config.yaml
tie_embeddings: true
beta2: 0.95
grad_clip: 1.0
final_lr_fraction: 0.1
Each number is 128 + 32 x the weight over its row's rms, rounded and kept within 0 to 255. Layers, rows and columns count from 0. The size above them is the row's rms in percent of the matrix's.

# layer 5 MLP up, 3072x768, rms 0.0356, rows 1518-1535, columns 576-767
size [109 101  97  97 106  89  91 100 111  99  91  91 105 107  82  96 106 101]
[[131  98 122  98 148 156 129 134 119 159 156 155 125 180  80 102 116 116  96 125  92  42 105  89 162 103 190  46 129 144  86  99 108  83 145 152  88  50 113 157 188 160 101  80 129 144 122  97 146 150 171 126 162  89  98 138 199 138 163  96 101 158  72 129 126 140 111 121 112 163 123 116 165 142 113 118 191 153 128 177  54 130 109  85 133 179 130 144 185 100 162 145 213 135 145 139 137 122 129 145 165 159 162 125 106  79  71 143 129  96 120 116 141 174 119 112  92 170 139  84  98 135 122 141  93 122  69 166 105 101 109  79 139 126 104 132 146  96 122 151 157  92 113 100 171 127 179 166 101 127  59  57  67  94 116 140  80  62 161 177 127 144 154 137  99 126 121 169 112 137 142 122 100 146 141 159 182 117 167 146  85 145  98 191 106 156  67 150 117 131 169 114]
 [ 60 142 132 199 167 158 120 119 109 129  79 160 136 100 150 137 112 119  65 116 154 109  96 181  99 126 174 109 100 130  89 128 101 145 182 129 148  96 106 159 130 132  80 117 218  64 134  89 156 118  98 133 107 138 123 132 126 142 136 142 119 102 119 130 206  62 111 147 115  73 133  95 146 142  65  90 118 172 111 117 140 126 134 117  98 178 159 150 100 101 124 123  78 167  93  99 135  64 141  88 113 107 138  68 103 159 124  80 161 150 104 156  66 158 167  97  97 149  62 135 126 168 142 100 119 139 114 130 131  89 122 139  75 150  59 146 124 176 133 153 105 108  94 144 192 144  60 175  92 150  95 118  68  99  99 185 109 166 156  86 180 175 104  91 156 134 168 148 171 103 185 124 109 154 189  86 136 121 140 180  37  81  75 129  90 127  99 114 163 118  79 187]
 [ 94 121 142 123  96 156 113 158 165 150 147 152 161 162 120  91 124 182 169  86 126  77 127 127 145 145 147 182  97 136 114 125 164  93  81  74 114 132 109 114 143 139  98 121  73 207 124 131 129 155 156 146 168 123 133 114  95  83 111 128 147 157 134  85  94 137 107 114  83 124 165 117 179 134 163 106 123 190 161 104 117 136 159 154 119  77  79 118 123 179 170  89 135 127 129 108 167 121 168 140 168 156 113  96 179 110  97  82 157 122  90 166 117 202 104 156 148 101 114 140  87 133 107 171  87 145 133 150 140 139 134 140  94 149 127 152 131 122 114 145 113 147 169 147 104 111 123  95 168 180 147 102  80  95 142 133 165  91 151 163 143 128 138 181  91 206 135 185 155 124 179 188  89 152 155 100 149  93 113 160  45 103 104  91 123 195 135  60 163 158 164 123]
 [144  86 125 165  90 150  90 119 147 118  87  78 186 191 124 156 119 138 106  37 129 107 139 132 122 157 104 116 171 147 123 125 213 138 159 123 128 158 166 166 149 142 161  91  72 144 127 125  96 144 117 197 145 171 119 128 131 185 183 179 121 100 119  67 130 103 114 116 143 117 134 108 119  73 167 136 103 155  89 170 144 102 135 151  91 136 114 128 133 148  96 134 153 128 107 126 116 107 111 169 113 107  82 142 170 196 186 175 115 135  99  76  87 168  92 169 133  85 126 118 135 138  98  83  97 151 130 123 107 138 156 109 187  88 105 175 122 150 124  83 129 102 126 146 158 129 139  95 122 120 112 144 153 144 120  95  65 137 172 139  91 135 117 137 167 144 148 122 113 112 127 200 118 196 142 113 141 113 147 150  94 156 162 122 120 114 154 148 121  83 149 100]
 [150 105 131 122  86  91 159 102 153 141 195 108 150 153 135  92  74 159 113  90 121  28 129 128 173 177 125  72 149 127 139 141  56 145  86 147 169  91 121 126 128 141 127 129  78 145 125 132 132 156 119 144  96 125  36 192 102  94 128 116 132 108 164 131 137 118 129 141 100 136 142 183 133 132  93  82 153 179 182 149  68 129 116 176 112  80  99 130 137 116 153  49 147  90  77 141 110 148 143 154 181  96 128 171 123 132  66 142 102 142 112 145  85 135 102 152 143 154 130 110 134 171  80 140 178 118 123 111 172  71 148 122 148 148 148 136  87 118 114 149 102 154 164 180  73 130  87 140 155  90  76 103 127 145 138 136 148 168 147 191  95 163 103 133 118 147 124 224 134 126  94 170 109 146 154 121 106 162 146 113  57 127 113 104 111 104 154 108 133  75 114 116]
 [102  85 144 132 117 106 103 101  70  93  93 131 134 173 186 167 159 145  71 124  95 123 129  85 187  86 198 113 134 131 150 116 145 172 100 119 106 140  89  99 168 159 110 160 104 122 153 116 167 164 103 104 110  92 118 143 182 115 140 102  67 131  82  76  96 116 147 107 149 116  87 151  90 108 123 116 186 120 168 113 120  90 148 120  77  89 105 115 144 113  81 161 115 175 132  98 165 229 141 131 119 113 127 123 100 168 109 129 126 161 149  59 121 134 198 132 138 116 114 137 167 162 124 101 168 125 148 106 119  89 142  79 165 113 123 182 138 128 114 157 143 127 118 177 172 105 144 174  84  76 123 148 184 161  82  96 165 164 102 188 159  46 136 118 119 136 161 130 117  75 120 147  81 137  77 149 109 161 130 143  96 122 146 140 130 143 135 114 174 140 104 184]
 [ 54  97 162 167 189 143  88  81 110 159  98 134  89 167  52 121 141 125 135 142 141 135 118 105 125 123  67 126 125 106  96 124  94 109 105 137 132 209 130 113 100 105 117 126  87 128 102  92 144 112  85 104 131 171 164 156  87  84 148 102 118  66 128  93  96  66 107 134 137 156 160 173 175 129 120 115 134 152 126 125 109  93 154 120 102 166 179 112  76 123 178  99 116 120 193 152 177 140 117 138 128 166  48 128 164 116 201 146 134 207 125 131 142  98 147 140 142 161 106 178 164 153 108 132 101  74 135 128 160  89 143 125  76  98 111 107  77 114  91 121 142  94 168 165 138  72 129 125 119  84 163  87  87 188 133 133  82 136 117 128 173 111  47 169 112  91 125 102 163 133 159 144 102 168 105 167 166 123 136 134 146 109 106  83 140 142 110  65 135 113 119 119]
 [176 127 143 138 107 149 111  83  99 121 106 153 155 125 133 133 128  53  86 118 118 116  84 110 135 144  97  96 212  64 150 151  86 103 120 184 138 152 125 148 102 117 177 119 105  98 144 162 111 134 112 170 117  76 164 150 171 168 129 131 123 157  78 138 184  65 102 121 120  90 127 156 168 144 115  90 161 181 139 106 111 174 115 139  73 169  79 173 182 135 107 136 129 152  73 235  99  80 146  88 142 174 129 112 179 156 119 123 164 139 153 115 169 126 139 101 105  89  85 160 153 134 120 169  85 135 114 135 145  78 163  98  92 131 113 135 149 126 139 143 143 129  73 144 177  99 106 138 136 172 112 130 164 142 120 146 180  92 157 156 104 164  98 145 155 148  70 181 149 110  95 146 113 143  87 120  90 101 113 120 132 145 127 121 185 128 148 104  92  90 135 161]
 [188  92 161 170 135 116 131 130  80 131 114 139  81 133 160 216 192 110 155 155 153 153 160 119 128 113 189 189 151 165 136 129 153  98 169 103 101 119 163 103 109 131 143 101 118 112  84  86 156 151 138 157  99 101 109 112 159 120 141 133 179 168 133  86 135  98  50 124 185 172 106  91 138 161 135 130 205 119 122 143 167 105  97 147 101 166 118 132 135 145 133 141 160 103 112 157 109 137 120 146 126 112 111 108  93 212 137  71 152 122  48 133 113 101 119 200 128 144 124 131 132 117  99 202 164 162 149 151 163 151  87 123 174  67  88 169 106 101 121 151 132 144  86 160  90 126 119 167 103 210 176 142 141  87 101 165 120 173 149 163  81 120 172 108 148  87 147 114 124  86 116 100 141 140  75  58 156 136  82 163  22  70 121 137 160 143 148  62 115 146 138 100]
 [184 153 109 171  91 139 138 154 141 145 102 144 136 152 102  57 129 149 138 119 128 115 163 128 137 119 128  83 105 118 116 104  99  63 230 101  13 121 126  73 106 168 116 134 151  77 156 115 164 190  90 142 182  80 150 129 105  71 127  84 148 124 137  73 115 144 139 142 166 156  93 137 203 160 150  92 152 101 158 128 148 160  99 108 100 175  82  90 149  98 100  91 122 119 115 153 122  79 188  89 152 176 103  99 113 184 110  78  98 161 159 152 157 120 125  92  94  88 134 132 162 117 110 100 161 157 162  89  77 100 141  62  93 144 120 153 106  85  78  98 103 124 134 112  95 155 154 153 119  93 121  60 125 109  88 128 109 158 115  96 146 132  71 146 142 123 129 120 150 122  80 122  66 170 161 143 144 138 146 138  88  88 203 143 123 116 166 101 138 179 131 115]
 [149 146 119 152 195  75 159 128 111 122 153  85 177 110 117 133 132 137 127  92  87 119 113 182 147 128 102  22 139 157 144 118  69 131 160 125 138 193 151 134 198 150  98 108 108 132 121  68  71 147 136 193 162 120 136 145 179 128 104  57  98  98 126 162 141 141 135 128 170 139  85  89 120  79 119  72 164 146 108  62 154 153 172 169 187 108 105  72 103 107 123 144 116 153 113 117 153  61 174 114 130  97 156  91 148  37 165 170 153 176  90 145 124 174 122  64 144 138  94 174 103  66 166 120 122 163 198 186 124 109  54 137 115 125 162 141  93 187 159 108 106  84 154 127 143  76 144  45 114 164 137  91 101 152  93 127 109 109 116 125  82  87 137  84 111 126 100 131  83 128 100 169 127 144 111 165 184 131 114 167 155 130 114 154 126 149 124 137 213 135 164 163]
 [116  58 140 130 125 135 122 149 106 125 152 142 188  96 115 119 161 204 128  86  64 134 119 178 123 165 104  15 133  69 117 123 125 123 162 153 122 145 144 129 147 124 107 122 128 136 142 181 150 124 136 174 204  94 115 145 213 117 109 172  64 116 155  68 107 126 140 142 108 188 180 181 176 132 162 110 121 141 124 148  91 135 176  94 154 117 100 157  71 139 184 147 162  99 114 117 172 155 131 111 140 118  99 109 163  96 141  94 139 141  77  78 108 120 150 165 190 128  73 104  93 175  78 109 135  84 144 146 198 140 173 141 160 161 128 180 108 128 105 174 131  87 171 110 156 212 146  66  96 123 104  82 147 118  81 170 163 105 134 158 137 136  98 114 139 133 113 101 114 132 144 140 119 140 127 104 173 142 195 110 101 123 110 174 145 139 149 126 121 155 196 123]
 [123 125 117 210  35 152 162 145 143 103 138 109  95 116  72 159 158 132 122 134 151 116 163 117 135 173 173 171 122 119 138 121 182 131 153 169 120 111  83 156 179 171 103 108 167 131 136 172  90 172 149 119 122 140 135 139 100 130 158 145 141 140 110  79 168 100 136 118  60 121 152 130 156 125 111 158  93 139  94 113 146 110 120  59 107 160 119 140 131  68 130 167 134 143 117 144 155  94 171  75 210 122 103 104 103 140  89 128 120 147 133  81 126 168  70 123 122 224 153 175 137  81 119 129  68 126 170 197 124 141 120 122 111  97 107 137 110 174 174  80 142 115 135 117 121 130  87 165 126  83  80  26 166 130  75 143  89 164  92 126 159 135 126 150 117 104 160  83  99 128  82 107 132 169  91 110 166 171 161 127 135  96 107 113 126 123 141 132 176 149 129 161]
 [174 136 172 114 151  96 111 103 109 131 103 135 120 135 106  96 150 131 141 118 117  98  96 144 172 107  75  93  94 164 108  69 137 152 129 131 170 168 158 147 100  85  94 153  81 157 146 146 174 109 117 128 113 124 117 135  88 129 172 129 174 179 127 105 132  94 120 106 141 125 129 161  95 109  41 123 108 119 113 110 152 177 152 171 148 133 113 137 102 112 134 191 176 188  79 111 121 137  99 234 111 150 135 139 136 173 125  69 107 135 125 122 158 131 123 151  56 138 156 158 134 161  52 186 134 133 125  85 155 165 175 175 135 131 148 111  80 125 150 157 169  73 129 188 117 151 139  66 108 138  95 119 138 182 121 124  85 158 171 177 137 140 151  89 153 139  37 148 137 113 162 142 148 157  83  97 150  92 134 132 146  93 109 190 135  97 107 135 123 119 212 128]
 [117 112 168 142 125 135  31 115 156 149 170 144 111 171 125  95 121  74 161 107 171 125 106 104 126 173 129 165 138 134 100 166 174 103 131 115 146 132 158 150 149 130 183 111 140  59 162 147 129 158  85  65 113 132 102 115  92 171  89  91  98  41 111  97 139 105 110  44 149 100 119 115 146  94 104 134 144 125  62  98 105 127 150  82 115 101 122 147 105 157 144 142 181 115  89 138 185 184 114 148 110 151  98 116 103  82 171 133  65 128 145 112 122 123 162  74 120 205 113 175 130 120 154 109 108 144 137  98 101 116 102  51 116 172  48 158  92  89 119 135 199 133 191 174 176 128 160 139 143 150 149  92 120 101 203 153 149 116  98 140 173 155 127 168 162 121 121 192  89 133  99 121 173 130 130 118 176 138 137 135  35 137  50 134 117 156 198 123 161 141 190 122]
 [160 114 134 124 126 163 105 149 141 166 144  77  42 115 116 161 144  95 108 106 127 115  93  98 141 116 126 126 133  82 114 128  89 110 102 174 147 191 203 116 137 175 165 105 165 124  91 138 141 101 138 155  91 144 122  94 126  54  92 105 146  24 189 145 163 140 120 157 116 165  93 113 246 108 140  61 129  83 122 132  84 202 124 160  66 128 150 127 123  95 100 145 138  88 108  73 105 188 136 183 122  92  72  92 136 142 179 183  70 155  95  83  72 144 162 100 140 162 125 176 137  97 154 100 115 118  95 105 116  79 158  97 132  60 189 136 118 160 169 146 135 104  96 174 111 171 148 125 131 138  86 170 155 118 148 144 134 120 140  78 135  99 142 151 158 145  53 148  69 146 135  98 116 158 118 159 155 121  67  69 153 133 163 106  70 122 154 100 165 157 184 180]
 [172 115  84 142  96 133 100 113 111  68 113 160 115 189 133  71 125 103 110  42 118 201  84 122 124 108 155 123 114 109 121 129 206 145 118 192 117  92 141 128 144 136 102 158 147 141 113 168 112 130 131 104 152 160 102 151 152 124 193 138 117 120 180 128 128 108 146 132 136 123 138 138 138  92  82 102 183  94 115 163 155 100  96 138 124 124 135 117 118  76 145 188 156 161 153 113 202  81  90 112 134 100 177  93 156 141 202 137 161 138 115 125 148 156  61  71 116  95  91 139 151 130 103  97 169 148 135 177 170 137 119 134 155 131 178 139 154 142  73 143 109 123 195  95 179  80 162  93 136  73  98 125 100 134 156 109 145  92  71 176 147 191 120 116 179 104 155 166  97  94 120 109  70 120  76 175 128 118  94  45 190  62 188 144 153  63 131 145 136 148 158 158]
 [167 146  96 117 121 124 116 142 110 137 103 108 104 170 133  74  74 163 191 134  90  92  99 128 164 106 207  91 173 144 172 153 131  81 124  99  73 108 151 170 164 145 110  99 169 166 127  93 106 196 117 172 120 125 114  76 182  89 139  77 120 149  79 139 126 138  90 111 143 129 130 134 142 115 123 129 136 132 193 118  94 133 107 166 148  85  92 109 155  96 123 183 146 168 167  74 107 101 104 157 142 157 130 116 144  89 105  65 110 153 124 141 136 126 129 152 122 142  64 109  84 158 138 120 155  57 131 163 118 137 104  98 135  81 141  98 105 149 109 114  83 123 117 129 123 115 171  91 122 129 142 107  91  65 148 161 112 136 173 175 100 133 127 128 137 127 121 160 121  58  91 144 164 116  85  72 138 118 101  86  87 113 183 109 144 140 152 135 144 125 137 136]]
# layer 5 MLP down (transposed), 3072x768, rms 0.0356, rows 1518-1535, columns 576-767
size [118  94  97  93 109  91  90 104 109  98  94  92 106 116  91  96 108 108]
[[ 90 107 104 132 136 144  98 175 114 171 119  87 102 129 117  74 156 156 137 112  61  94 108  77 125 141 141 107  44 113 109 131 133 151 155  93  94 101 129 175  83 148  85 122 110 107 167 124 170 114 133 107  66  67 156 185 141 112 175 103 159 138 121 140 147  80  70 101 146 138 175 120 133  93 160 129 109 178 166 129 109  95 118  95 156 100 161 187 115 135 140 132 102 176 128  98 147 126 131 141  86  98 190 161 129 103 109  97 131 128 156 108 137  79  96 156 156  98 101 132 151 152 123 138  79 135 156 118  78 123 114 145  98 137 163 137  95 112 112 137  72 195 134  75  92 140 154 121 110  90 157  72 101  98 189 138 108 105 101  55  88 153 148 195 136 144  63 145 104 100 150  78 181  97  97 140 122 136  82 132 104 117 104 103  87 135 148 167 118 148  78 136]
 [123 126 127 173  84 133 118 133  85 141 164 136  93 152 173 164 137  97 161 112  90 113 133 100 160 138  47  89 158 150 127 132 104 158 112  65 121 117 140  77 126  78 167  49 124 164  97 125 147 134 146 154 147  93 131  63 122 121 162 109 186 108 124 112  93 124 145 147 175 152 137 178 119 167 147 137 111 156  84  96 106 124 147 161 133 169 163 149 122 102 133 146 106  87 157 181 120 113 153 134 110 135 148 126 137 123 102 153 132 119 145 116 177 103  97 115  93 122  50  89 103 130 203 150 138 109 146 163  99 111 147 107 186 125 117 123 166 119  99 118  68 124 154 131 156 121 131  88 161 147 118 159 121 166 125  91 112 124 133  82  75 103 135 116 135 119 131 134 150 144  91 103 112  76 109 159 124 196 145 116 112 143 117 129 103 113 163 160 155 129 139  98]
 [138 124 110  88 111 116 110 157 113  98 120 128 146 118 113 125 147 142 126 161  93 112 124 126  75 147 170  84  99 106 108  79 198 175 146  99 114 151 132 160 127 148 103 106 184 143 166 178 217 107  90 133 138 169 141 151 147 199 142 149  79 102 129  97 171 185 122  66 155  33 170 112 131 145 162 128 144 130 210 120 139 179 126 117 150 151  94 113 121 125 134 106 184 187 142  85 110 114 151 131 133 147 176 120  89 144 194 135  86  90 145 129 110 118 140 144 130 137 124  71 131 191 132 139 141 130 120 155 121 123 152 153 119 175 146 171 167  84 113 170 134 156  53  92 143  60 121 118 167  98  28 146 133 112 158 116  81 158 128 107 121 142 138 121  73 126 117 146 120  89 138 133 127 104 143  67 127 146 113 160  83  63 135 102 109 116 133  62  69 118 143 180]
 [129 113 120 137 116  91 120 189 145 139 195  89 105 154 126 113 106 138 111 124 117 138 120 115  93 179 163 174  84 175 127 113 140  64 109 233 134 198  59 106  93 151 151  95 153 111 148 110 121 172 134 169 141 120 153 117  81 115  99 152 114 174  76  66 131 148 122 102 105  79  88  67 163 112 144 106 143 122 148 108 139  75 163 178  80 119 144 124 131 144 161  96 134 122 128  85 126 118 139 129 123 117 154 147 153 101 138  70 130  87 184 117 111  86 117 129 151 168  63 160  96 135 141 165 125  82 130 114 120 163 101 120 107 164 113 115 168 110 128 142 131 119 124 120 120 109  85  84 129 164  70 143 166 127 125 145 136  98  82 154 185 189 154 109  48 201 220 145 156  88 107 225 131  99 136 135 147 179 108 104  97 184 148 126 110 163 125  88 157 126 166 130]
 [137 162 123 121  81 105 119  77 133  73 190 125 138 162 129 119 153 164 166 129 145  76  82 179 165 160 112 115  98 167  81 148 110  87 106 108 108 117 171  97 104  99 158 111 160  93 123  88 124 136  86  76 117  99 175 157 173 176 158 149 147 137 166 116 195 115 116 140 127 112  67 105 146 139 116 140 111 186 127 110 149 132 115 122 125  85 209 159  66 153  77  86 145 166 127  81 126  86 123 127  90 155 126 110 170 171  82 130  97 139 143 179 117 112  97 189 184 116  81 115 118 121 106 128 143 119 128 135 159 100 115  86 115 116 121 104  93 129 145 171 110 134 163  74 116  89 125 154 136 143  97 153  68 173 133 127 160 123 194   0  66  90 129 142  98 134  89 142 124 112 115 120 105 182 134 121 157 119 161 106 131 143  86 140 104 103 173 112 116 137  71 204]
 [ 94 133 179  89  93 113  63 111 107 187  96 178 125 173 122  81 140  98 164 149 124 135 148 152 122  63  93  93 142  94 121 105 105 114 199 136 142 154 111 118 104 146 132  78 103 172 190 181  91 103 105 129  84 141 105 132 169 137 175  97 136  98 107 123 159  65 119 173 174 164  99 139  92 100 123 118  83 163 118 121  73 165  94 131 160  89 117 175 141 123 148 141 114 133 114 162 137  85 184 134 179 165 146  95 155 161 129 120 148 125 144 118 147 110 121 116 111 131 156 103 107  87 140 173 142 115 102  92 101 152 130 195 193 107 119 177 123 114 110 133 128 145 119 123 194 190 122 133 116 113 152 126 146 136 119  97 128 152  72  81 141 114 106  84 219 125 121 130 158 123 120 117 178 109 185 150  99  94 148 112 121 158 149 136 159 131 132 106 152  78 133  97]
 [152  99  92 114 162  89 156 141  74 134 140 144 163 168 145 100 184 110 159 134 113 149 168 121 130 111 132 175 159 175 147 118 125 162 127 106 199 105 149  75 140 182 111  63 129 164 143 153 101 178 131  87 212  20 138  71 122 138 122  97 146 157  83 174 134 168 200 146  90 121 134 114 107 168 123 141 188  67 145 139 121 128 108 122 140 103 164 149 118 174 143 179 168 142 185 105 115 123 111 157 114 161 153 104 164  94 148 171 126 152  60 119 113 158 150  90 182 129 159 119 118 138 120 103  94 125 147 144 122 209  97 102 164 124 140  79 178 101 113 114 110 119 113 137 158 136 105 128 133  89  85 144 162 163 109 107 103  88 129 126 131  87 149 155  91 123  94 140 124 134 164 137 183 122 147 129 168 168 123 125  37 148  97  82 164  68 119 169 112 184 152  51]
 [149 132  95  83 154  88 106 167 167 132  96 133 136  95 189 154 105  95 161 145 109 174 126  93 107 131 194 187 161 119 159 177 154 151 145  92 129 120 172  86 167 120 148 126 167  96 132 130  92 159 132 130 189  80  57 130 158 136 149 187  53 113 136 219  98 149  80 128  98 128 142 113 125 140  84 131 124 114  68 164 117  84 167 137 136  72 142 155  73 136 208 182  80 200 183 130 153  89 102 139 160 142 147 134 178 127 178 121 117 118 134 163 169 148 114 162 117 150 161 133 116 152  75 134  98 151 129 119 155  73  74  90 180 116 100 124 140 108 131  62  76 109 134 153 155 123 152  98  87 115 116 164  54 116 129 154  87 178 110  61 138 133 116 110 171 125 100 135  93 167  95  91 174 117 127  95  84 106  79 174 116  57 176 176 136 122  44 129 117 170 120 121]
 [141 127  65 192 141  85 106 133 115  84 137 117  83  82  87  47 148 113 166 108 174 130 158 174 156 172 146 156  85 148 100  71 109 129  90 120 127 156 140 182  75 134 121 116 140 126 127 160  91 169 122 119 117  56 134 120 124 167 192 100 125 158 157  87 123 116  81 121 143 191 197 115  64 174 116 149 121  87 133 152 125 152 139 112 132 110  87 132 146  80 160 158 113  95 157 149 113  87 143 118 136 149 163 169 207 193 155 127 161 103 173 117 168 124 168 172  74 145 143 140  99 147 161 127 130 175 146 125 106 150 115  57 162 122 174 123  83 128 130 167 150 135 133 146 158  96 169  69 162 133 118 137 135 133 148 121  90 132 145 133  75  73  76 122 137 162 188 117 129 110 108 126 138 157 117 148 149 137 127  91 177 112 135 149 168 140 109 127 132 145  98 122]
 [ 91 115 152 135 114  84 113 175 110 144 127  83 126 132 141 119 115 125 157 101  79 122 146 146 141 117  86 191 151  89  84 122  99 132 114 138 124  93  95 172 116 111 163 107  75  81  27  72  83 115 178  81  92 100 176 122  88  89 135 122 110 147 133 139 165  80 204 167 173  90 182  83 125 181 168 166 129 130 152  90 109 113 147 144 111  77 116 143 107 151 156 135  89 118 131 165 132 136 113 129  88 187 149  91 138 133 112 124 145  51 166  72 129  98  98 119 122 137 150 106 114 101 116 184 111 102 137 133 121 173 138  94 113 124  77 124 122 173 161 172 148 110 122 159 108 135 118 161 109 115 100 127 174  91 113 180 132 142 186  65 172 101 107 130  79 143 106 153 118 120 145 144 145 136  73  93  68 113 113 201 146  96 118 143 121  68 132 101  75 163 137 119]
 [167  83 113 123 107 149  90 130 144 143 142 132  80  81 106 123 148 102 120 145 164 132 103 124 114 134 187 164  57 106 155 124 153 181  69 190  86  48  98 123 111 165  91 143  78 154 145  94 145 151  91  61 111 152  78 146 111 159 159 158 100 143 189 128 119 108 154 145 161 121 125 120  65 115 119 108 131 136 133 131  80 110 152 145 142 128 159 118  86 155  89 137 151 120 107 121 115 139  95 138 171 128 159 118 120 105  97 149  83 109 129  96 115 192 112 120 133 128 164  87 124 173 113 126 124 135 137 184 100 118 114  68 127 151 157  76 163 157 140 132 145 102 180 141 130 127 134 156 146 111 139 156 110 122 132 142 106 155 122 197 166 181 120 113 175  83 116 139 113 150 113 159  73 165  79 128 134  79  89 126 142 137 115 126 165 140 100 123 100 141  39 124]
 [124  90  89 153 105 113 195 124 149  85 154 146  92 119 135 154 120 159 110 142 179 130  98 146 147 127 126 168  89 153 158  92 112 125 149 166 157 114 121 111 131 102 136 148 143 110 105 100 174  53 133 153  94 150 138 104  55 137 107 165 161 178 114 129  91 146  43 148  68 135 203  68 149 123 145 129  84  83 164  97 177 156 121 161 124  38 133 153 170 164 128 137 119 121 144 122 113 128 130  95 182 125 131 168  70 124 104 145 120  87 144  97 118 117 120 125 145 119  87 151 128 134 199  85  76 190 131  82 167 206  35 142  70 140  85 136 136 195 161 124 211 164 117 153 125  75  79 137 219  73 135 154 105 179 121  85  69 133 135  99 112  98 115 150  42 131 172 142 152 147 152 149 189 131  96 101 106 112  50 178 115 112 125 124 100 142 138 147 143 159 128 141]
 [120 113  70 123 121 101  89 104 108 113 145 175 156  84  80 213 112 141 140 100 124  95 121 156 143  68 118 206 123 131 142 102 107 102  85 118 140 106 135 167  87 116 140 117 135   9  99 121 152 100 113 101 107 141 164 173 159 114  85 113 116 178  97 126 112 160  73 116 141  59 177 109 103 114 158 128 137 136 124 191  72 118 128 156 125 106  98  93 103 118 100 150 156 156 103  93 159  73 139 120 110 104  60 143 152 114 120  94 179 140 133  98 172  96 153 136  59 101 158  89 132 146 172  83 110 105 144 132 130 127 141 113 132  99 129 158  89 190 138 101 148 139 107 148 121  58 101 114 191 129 118 109 173 111 126 181 172 124 108 148 127  85 132 121 143 124 109  78  88 139 119 104 120 126 138 102 148 129 108 106 124 137 162 106 128  67 117 149 171 109 102 130]
 [142  90  93 167 167 133 189 103 168 143  96 157 142  69 106 128 107 148 168 124 125 155 208  65  96  64 124 166  99 183  88 118 214 107 110 212 169 136 137 146 144 164 160 119 148 128 169 163 115 134 115 126 187  99  99 113 147  48  62 118 132 128 110 145  70 176 144  65 102 169 140 164 115 138 136 115 168  94  82 145 120 132  86  88 102 124 125 125 109 150 135 119 147 116 107 145  91 130 133 205 115 159 127 149 172 162  60 166 149 127 106  89 152 157 143  97 129  81 185  99 116 177 137 103 100 115  94 158 159 155 131 178 164 124 144 171 157 213 108 146 118 124 104 108 160  77 149 149 102 116  81 109  88 151 112 153 115 122 151 130 117  88 150 105 115  78 184 144 133 139 138 152 117 109 148  89 179 139  97  87 127  98 156 128 134 149  97 188 130 149 218 111]
 [130  97  91  73 140 158 150 157 105 161  81 145 131 166 170  71 101 189 134 154 121 136  98 118 158 106  83 144 116 200 118 178 109  99 132 180  84 113 126 165 164 159 110 192 151  86 111 131  94 133 111 134 141 123 144 108  60 140 154  97  67 181  39 146 125 145 109 136  68 107 157 122 111 102 172 132 188 145 136 159 150 117 167  97 118  67 137 147 161 154 119  71 151  61 138 114 111 168 112 152  77 119 109  97 131 189 121  86 149 106 128 180  96 130 132 154 153 187 144  98 101 139 131 105  67  97 122 150  73 157 109 121  99 138 121 121  74 172 173 178  95 134 124 144 155 117 162 116 117 181 116 110 147 119  72 131 218  60 136 136 127 145 163 131 123 140 146 130 119 187 133 160 134 144 129 146 155 109  86 139  91 153  67 103 151 162 108  93 130 163 172 186]
 [160 147  70 140 123 158 132 167 102  76 153 177 212 120 140 143 138 153 121  94  62 102  89 136 149  84 100  73 135 108 135 141 151  50 100 165  91 125 112 135 121 129 124 142 154  65 122 132 136 150  92 124 150 111 125 154 113 155  82 144 116 152 151 129 159 139  74 177 132 140 135 168 118 153 154 119 137 120 112 166  91 120 129 173 123 131 120 124 140 145  93 211 110 157 131  65 184 116 184 128 184 108  75 129  72 129  88 183  60 180 165 141 137 100 151 129 105 152 158 124 100 168 147  77 140 117 188 162 114 148 105 159 170  85 126 137  69 143 137 131 106 119 115 114 104  68 140 131 128 116 126  94 158  94 117  98 115 145 142  62 103 128 146  94  97 119 199 132 122 115 175 157 132 100 187 141 117 175 154 127 145 149 144 168 114  67 155 102 151 114 166 163]
 [ 76  50 148 136 107 139  59 108 193 141 156 161 119  56 178 121 176 126  98 153 108 125 109 107 124 144 153 120 123 138 128 151 136 127 153 136 118 190 122  94 129  86  97 164 129 143 160 116  88 144 142 151 134 140 144  93 160 121 113 137  74  95 199  90 122 129 175  95 111 114  94 147 139 144  85 144  75 170 140 148  75  86 140  89 122 128 113 149 145  95 119  77  95 105  78 123  91 158  82 131 161 135 166 152 101 169 134  76  97 104 158 106 159 157  99 102 139 202 133 135  94 110 138 147 148 114 141 114  95 152 167 121  82 114 128 125 107 128 131 212 118 115  60 125 153  53 151 120 162 157  75 139  95  70 135 117 125 149  99 146  82 140 143  91 112  83 176 152 141 110 133 140 131  99  76 129 155 129 143 139 138  69  85  92  97 112 164 116 173 136 152 142]
 [ 75 135 157 152 117 181 124 157 137 135 120 140 114 125 174 114 132  69 126 101 139 103 117  75 181 105 178  85 114 150 157 119 223 143 146 121  98 138  87 137 150 115 182 136 137 147 156 112 136  77 148 141 109 135 136 164 161 161 147 135 166  92  82 160 190 166 106 150 103 132 163 187 211  81 126  76 123 121  93 188  97 123 106  64 152 116 132  80 103 114 209 103 145 184 109 109 108 141 128  65 117 180 128 136 147 106 142 135 173 138 136 115 190 106 108 149 162  99 131 144 111 189 177  68  77  93 111  68 146  78 168  83 105 193 154 152 146  53  84 147 142 135 116 133 115 178 151 119  95 140 113  63 143 145 181  95 110 113 160 175 100  86 116 168 128 181 158  86  80 104 106 144  92 122 126 115 154  64 100 124  88 103 107 131  91 163 141 200 157  82  91 149]]